From a checkpoint of a small transformer trained on Wikipedia.
Architecture: LayerNorm before each block, learned positions, biases.
Each number is 500 + 25 x the weight over its row's rms, rounded and kept within 0 to 999. Layers, rows and columns count from 0. Numbers have three digits each. The size before them is the row's rms in percent of the matrix's.

# layer 5 MLP down (transposed), 768x192, rms 0.104, rows 509-558, columns 0-63
072:504472513510516553482507498486550525499479492468507473517505488494473495526518532521490473531507478485515506537495484449478530485524475528495516520501477515511445512555497479502543510522503493
108:510468549480486481501509482505506500482489437531494531483499500477490504509463517502535466502527518531460471470501482462495482493520496535489491526483524504465548512516517497488449527531512519
093:480526541542481470473530503491469527520499441510518506540493487486485493524500472504518517503485505510489465498463508501491490466538498548487469478456477452496467458521489542530514523540513525
100:481480514500497534467513495514505499492510504480528505524566465515467483495492486491558539491497420516488493517484492464478529504496505472498478525492520548494507497474506521472473503510521491
111:498521503535505531477478458494486499482475485513513470501495443491504529496491534495502471483517557502517509461535473491468482492470501502524495550488489490514518483556455494527498524495491488
128:490474487494506549514484515496497530552512521527465492551550462542467515487501464522515535446507494486538485520527531505455499497509456460538482474532519490514497504482457479507494507454499463
089:504501524577480552493472491501491513513529534496488471492509512508454471518516517483543456534492488528455496437506515500469531499478496532482456479527506462563485546490519515493525458524480499
121:529513470471556544449461474506525508483518463478466498492539507509503515518526507512495491522496509517506497510532543494484467458526490485482489511525496538563436540484492492512504494482463467
096:526488516514476501456491525449524475453496490522506494530494528516501498462486470500519522478503497522484540499491497470483515531494425512464526496478492471522513497572462528494526487494473495
099:534513503476479497545468499510471543506457497530483501518506506518504442501508519486515512490500477532521494505501520512491548509492504509504488507506496542470525479458489456490507520481505496
101:473494536509530486475502505484439499458465488487556514495467481506477450477485476480504483460486486503452514522514507492496553485470476536570519512526493463483514503481489484477527496515485535
101:492470546517537519485517516524525468465446484498534517466507512476491474541461470547477518439510469507528466458523526468502473524469485487507478477476527518498505493517482519464494492483547505
115:483513529489452475545530490509437517514476543540506477540498456494482535510523475529547485511504492507460476490496471504491502534511520518532471481505540435471487484528546492467525507537481474
095:497545485515485540530502450502463533486454528481523526463529514474513516468502480538441500501487504483511488542542532510512510481503541471530497522496503491519480491496483506514511519522492499
105:487505506478481500466459484536466523514488494513533490485508538480510457494482507508500489523518553504531490520507491540510527503503528504511480554471467539481536513458464501497547538555502508
104:464470497524453542508506500484452461479460558542529491519480496519484508491496499471508475527501504499505483505532511524505489503473491495497540545525511512518501515508488553527550488505491520
093:507473533516541491488525506486492480528510492482477526520498478527509498511472493492459502508455530550506479523504505511501493472499476482494469535534508469521507506522485513492505523555511536
094:531539551502526505456476500469523477464506511498478488489507506469512494469485468512510493483498526533492467517513491549447455504448460495505474476523516492535504468489453458496486517531500455
096:517507508497474454471474503514521500482489538488532538477533536507502485476470459503497558509512541512466493521501498493494516539496513461535502520521471476498482475479505493508486526512447516
106:475513490487510497485543472500520494514484490477532495493487448509531484501479455487501505477487451482490490518486522507464503484488457464562494494512527502506522488524454503500535538476485488
101:491483463529524520510517485497539514485490508460475439541491545491500464459475524478553491493500490506524510458480536544527492512478465504520503499506504502479480499513497504483471491458486485
086:486491531487504467494500501471516488498515484522477498511514546496505496433500463508530503485491514514506486592513487469468487523497546486469486467549476494475478493510499528478474531512472473
105:516522479491522490546491535472516523497531479480518511498473493512490468520516507501496480515508513491498454508520555599506501516447546472507499524495561499504515437485518554491499442477535516
087:509520538526513523495488502514508517543519500451491493561495519479484509481554466436505498507489455480431531495411495497469521480479521511465507461489526525543505453490450460487511488525482520
132:527526483508566493522469483487486461475537504480474549523532510498488526547472491492491510505505526491539522508526562505520455498472482506528486495494470501542469488494483476504487551518548525
094:511504486523492512486528509486523441500447516540509524503548506532513531461473458544468508512482499510488504556476489527481513517499464535501485476486472463524500500543519527497506529490524534
109:453526506524495452515515512479488526534503488527496481523457516515487485483521515496459478483483483517522510465491512507501543494462464466546495521470487557537513524501497483527537476549495485
094:507481509457476539524490431523524461483498502474495447515475492493493510536536477448527474485503504490562485518525493507450495536485522483488503511506476475510478491465526554458501479488493482
095:492495522496524530466487502507474532486502499506531517501522508487532505497478526534486530443495493532482525498498480503455471487541485492481489545509545506493492513494468524486520524484493509
114:503524449492461510501464514494477503481507520490527464503543526499488527520471488524519483492512495496487525492530523477494502540493475521507501483471504536515482460462479489509507516518480537
085:529490516495534458500485545480536487465527467466534479497497481485551479531526493483534520473510532510470469512480475523476518463497477495479506504520490511503528459498500494470510475542496494
091:521520489569530485451495547488495491470506487501490514474536495512497536439452468511505515501470527518441502531489463506492463489529504494461497484516508507483509468499468483505491519511465492
088:503478517514534482469545506503526488460500456520508487485496481491502529466457429472546527504477505520501458558487506516476455496489489472460491482508532488524488490549498531489516514511451509
110:516510490511542434480523492488530539551522501504508493519521475491431509487505463470503514487500491501464478516509463518550472476521513469505485520493516514505471500517494488551470505481500412
113:491479473505518515520509541530521494467526501534467534539461526508472493469535507478513485508514497527509459493533513478474481457480455488482538506530484484534507475498507516525496463488515435
118:498489534480447519477488487515467456484486488486470552505514517514521540502499533511518512490504496475497503500490537487519478485503501550431494510529501497542455486541529498453520500462572542
104:504505482516486520517474525476479463503522482473531502513499505530490509520499470483501476498491438482520538538502543517516458499500496483536521521531493529461497503500524550472506528488481478
118:475476510522478514494473498522484515460494484516539515530522496550532462522509489466578496486512474486523477495521516466478453490491454473535536490525487480532493487494533507483487471503500490
082:501491528471493500506512452499552524499508492480486488480436521513549491512514516474520495509517495503513460535506442453466530493510489459493518491565497497474517523509486504502487492479535518
096:480527509495490515513536504496502499492477506500511509471511514476519509515519507500535435494508550506470470488515463465507474482486560500518495496469488567542503478505496510463518477468469536
100:543497501523520504449487507467506521534477504466482439497506499501507486532474487472499514476494440499500498499490494490473515488476472478509541545488502502510481476495514493549489517476503500
098:511487488502486498493454496471491510502499522502517553476544535505534501507474518480514503487520555516458481487460515463529499500525531556498475527470485494494495503481517501498475488487484500
084:509550443483524526512513502517543517519498505497485522456513552507506437484468542495504523505501540496431477492489538495516499514511510500519489506522497471497522514521527537518508494508527514
107:505531487535449473506510433481507461499494484539514496508531467504509491492540494502489509492486458504519473526528509481534515505492454469470500528521492483513499529543492568538469486470465473
102:485503533506537503528479491484501515455498460507514488486505522520500486480525483437498477557500536483516514507530538529524507495516478512492453535456488503488471594477485507525475440453545499
089:513515513491503491476501544489494493441506505529551498466498504523516544506507496500499510490486507482470569509446506485498455509455481494522528515529517454500496520529516494458506518501480541
104:511486515489551491499448462464537485469485476514530507500530483512462511505484474503470528509472494527472482546535476533511474532508470493472479539552469517475450478505530538514505545526521469
103:495507508488481518469519515527493514507509449503540470431546483468474553495503545504490487514500525495491505507459474509502483494514479522491478498561488444472492515477543462494487478527516538
143:503507500462513483515453485537497544485526539460465490518481508547453458497514493492530495505512513507504502459537506482466510493470465488512494500483470531494514515499491448497524476488529513
100:496519486469502461509503557489551457437495498515528501454486486481556481485522527501517512495503537540481553520509510493510510522517538520508535490465483475505520501490537524467501511481474461
# layer 5 MLP up, 768x192, rms 0.109, rows 510-559, columns 0-63
120:488512503501468511495492513482453505457492502505469493503473530491487523551522450515538481476510464510473461508491481477454477432536513478530518467490509498484521474480496521517487558462516512
090:476512472469471503504507499505490500473518496500465477509486506520518507482532516525514497521552546505541474506524476569484508475493498522516510513457504509509519497479506454486487517497445516
096:490505423479482493514506526557488506492494495489495546452482543474494465499517480516498471510505567517483507472489494523516480516516533504495518542444529405517498498508506527537484490449509517
119:517488544541503482513489498518469514490498522539449489483493522485505505515550475515512502429525541486537498467500523493488530487463505484502536502452532502423478513517456506503502525499528484
098:504471485509516501528545539497505492442482516520497500465533510520526547487555472523536530454500496510545486515505506509526505479536506538507450496475532517531500517516504499524490476491508544
096:484504474468530479505547499465444492445521525498453506514486456507502532499465481488511484463508507485509485513506487535515509479539508474479492506507495518461530484487470481502454539505486559
125:525487496497488530524495523470524466481509502513478505517531493534550489460513500487548529538503510506507497468488502538445478545509509557479494440529531496532511501457469515516473499475506504
090:484499451506518527521467496492514504494523501511505481564452505536530539489535516516503509469502528524513483471481530536479481471474500546458486498557504546533515519548509486464474497474458489
086:541493448531509491512522543490523482458493483510520501489508496498509465484506498507521569468519504490507502484503468507496517505491550534514491498512501498501508494480500508519521533496526493
098:534474507523520465531506534489492526490521508501494512518469471455504549518497437485510483476512559504548450487541467499510444507518494509428504510534503500482469478528508530520467514505512505
103:493512481520515519522487522548467444485501501487519495487556453528496453483477462490504504495520518485489509466533477544471568486524517515487505506493473477517522504521529482520482466506512502
113:482501498513485443493502522553475524537489516563465487500502541492517496488494533486502495491503518512503484472530471516489495465494503524502483525488536462502450478538472470473521468486488510
095:507449468505488489499520494521446519501493518511483477503482506529528503457476477504488490546503473506512502474459470525492494493497522551524486546500499545511470533483463489516462484534481584
108:479476506521523505535541492479528494463450516535476531493506530487476486521486498507498518459499523531497470539509521520464468465497490513486496469492495504531498483498481540540479532487499472
106:505491498501534534503524457500520482497489503509450504473530488503549463513505505499509530491502487497480528472476504513473472455498501522530481549490472524476473453503499453499514477524483584
081:512541500484522503511464491483508478471472512527512455502528513514489486465492516541543543503495449523476511468507515483522538490486550526508488497517497518496499484493511467500515478475514487
086:509512471533458450521513486515500509488522488505522503488502501517482518520503488504506504502498499491533570410481502463477507516540512512497542502489500495469459521530501531548532504445502534
100:490486476518491496577490537470484469502478491515495506554479463527508513504514498487506486506501463496528498503533452505491548492457485514523494492512500542497513527484509488490474496507515459
110:568497516500526461532498465494528466506506527534485488461480525501515528483499531482536463456514508492513516467519501488504509560462513502498522494517523496485481479445514528529480506536546488
103:517478511506512516540493494484505520502501502489503481512523478457464549558555536472517504459502525512506500501474489490497508448490495524485481508460504490520451485540503511516477513481507474
086:500473534504516509530472482476503497482500526506537502538476493493529545467533485471509482470506475502526480472489467447500481493511501512496523482554535500490457524524494496525493508520491519
105:529494540517558507476509508498514518472472511469452468480514497466480454517515487549493502507513526498519515520464484519465494478524510524509480525463522521508462466502489527504493464506474534
100:531486486490517532548484497527475528502529523499535491505554489488466476532524457538506546468511483499468497473483473507533535496510519531533499493501531521524477511506508482548471519519482558
130:501491496548535495517523504518430525540488499496490492487493519488505523511488463482550545467478513491505535507523513479462490469513503497456497473508507485506477518509522538567527499472475510
080:509498495533483491498502499520491520493545493465543511545477473449492529533551524476567473502502530504516434498486499493500484508488494473469546544527500498513481523469453503490513493484476488
105:533501514479509479526510506531494477476496502526526558450491521502473512522509469530478509511513478506481493492516485485472476556470507500481490494501496411475510538523497499507500485457481515
099:496507526516504444500512550460535487511495506491495498526492481474503509460479497465503507525518462497541473505542484477491478524517510484463543457527484531481500489492495490499539503477487471
092:485489507510468509505534471472479486503521538492490489522517466476484521531521467495544507500532459469550509476465486489531489494543536494555475496492542507494492495455492483471511517465524539
115:519501519495523452516481553505561482494490533532462511492542511498467512484476516532503462477536465500483488488442488497504462449554518531527499495481532520513524500498472500506459506505502533
091:524500524486502512518495489509464475467467545532476517482587533528463500488526534492531482464487464521443525458492505501520506526486502491544460512484524471486528512518474465492457445491473526
075:512469481509470474538484494524505512499514524490552543537512515551515457527534511523508540519501536497505499435475516492489538518475537503503517528511449545486492527503546503519487520481509472
081:520535470504496488505469484486494471508502542471500547465507519507487439532506560490492537503486510521492580437508493486515548522517526517521536505477475512516494486471509481497524518476508502
118:482491470526556498552480466539508456527491501545486509479539536504528502516494508450514527529504465504513488510514481480480516496528533493457482514509437510481512526464486473504512520492511525
112:513483452484539498546488512502545499514475518530542524516544516532470482527511506511501468482506493497504535472515502527545499480486502543535457459478478517482474482483496453533429484516505565
121:553486472506510486544500507531544471464502542515473504520520458458510498517485539507526493506499509506490501499462500583523533501538526523475508493504470527493499496492481502499490544494509495
104:518494478482528524505498495477481512474490485514468504496513497458501540497487537539512520518509528487509454488559460506487467489491515503498520478511556499467521476493490498559546514487510463
123:519489494463487453503521525557520516517502496554490476491472543470524534474488477541509492465519515493519516522498480512466550485515532509500468500471526528500511501458465476549493466484500485
084:490478542520511438484507515474483505509520524470503510504512502486530529494533452485486499502512477513476474484497498523523504512505494553472525497530516463463478531533475522479530510531516489
105:498506454492429485531520505509503440497523523480500448485478506506542535465501496502492526503523483518497441523499476488492529525478505490430519536522525451513467493508489515489470540461513488
104:506498464522488526517520475493476535504475511510459488517515520524552460502531494478513517523498490520501521487510465530462513462486524529490438468501487494450489497510508505517519486466519535
100:517528538481518489508469493526468487475527498469472477476441474526427520488527475502521487510525471488533524515498526477469489475513504494484519542512505540476471491534494469519507516508485546
086:548506499516516504525470506487479503477472533495501505523524507532469511505489550467557512496494489485484483544515472519523490486498472511468450459464519537510516486474502495494495500496495520
107:505496488522513463541522520496515502539484607488518495497500485498493521505526485480556499474525506475530516470495502496519535508498517520504479490498490503496481505475486468556467531496506567
111:540502485529498479515489504525512498481429572515474470507510537525492507449531528481522493485507518520525531514528522495518493537470498518495488521465502464472453507486461518483493510460501476
085:510476500526479468533520503492480545491540503508527533499492483437527509490482515479497459475526496464558471455499472482518486533494554470472515503526486513441455490470476496545513536443534462
104:521483507513493511540503513494496472481485519517525482520477467487473508538570477503541501464501461489491493513482513478502505512538525513508506525549491484475510541499515489500516470496523496
103:506504516521522459539498493519550498467494532578433510525492574486514500502459549488490464460518502511488494498557448494487480469456515519473496497491454533483498512492512515522531556510500471
119:535499520500485420516530487536512501500491531548475488515473511514470506506513471512504471489505476509545491527520468515495525516519511533486481504486511522516503478444465446531482469511503516
100:529509458484489492495548511487528545478512542498463506502535467493529503463481484537501512472508504509477488488527505533506510528520530537466457450505514495479509492538507519449463516490505516
015:496533516516501541500483491471500496525550534523482467527462493510505454509494495487517470535496513534514487499499559502475512503525510513512509509513550493479538445527499537493529465510503504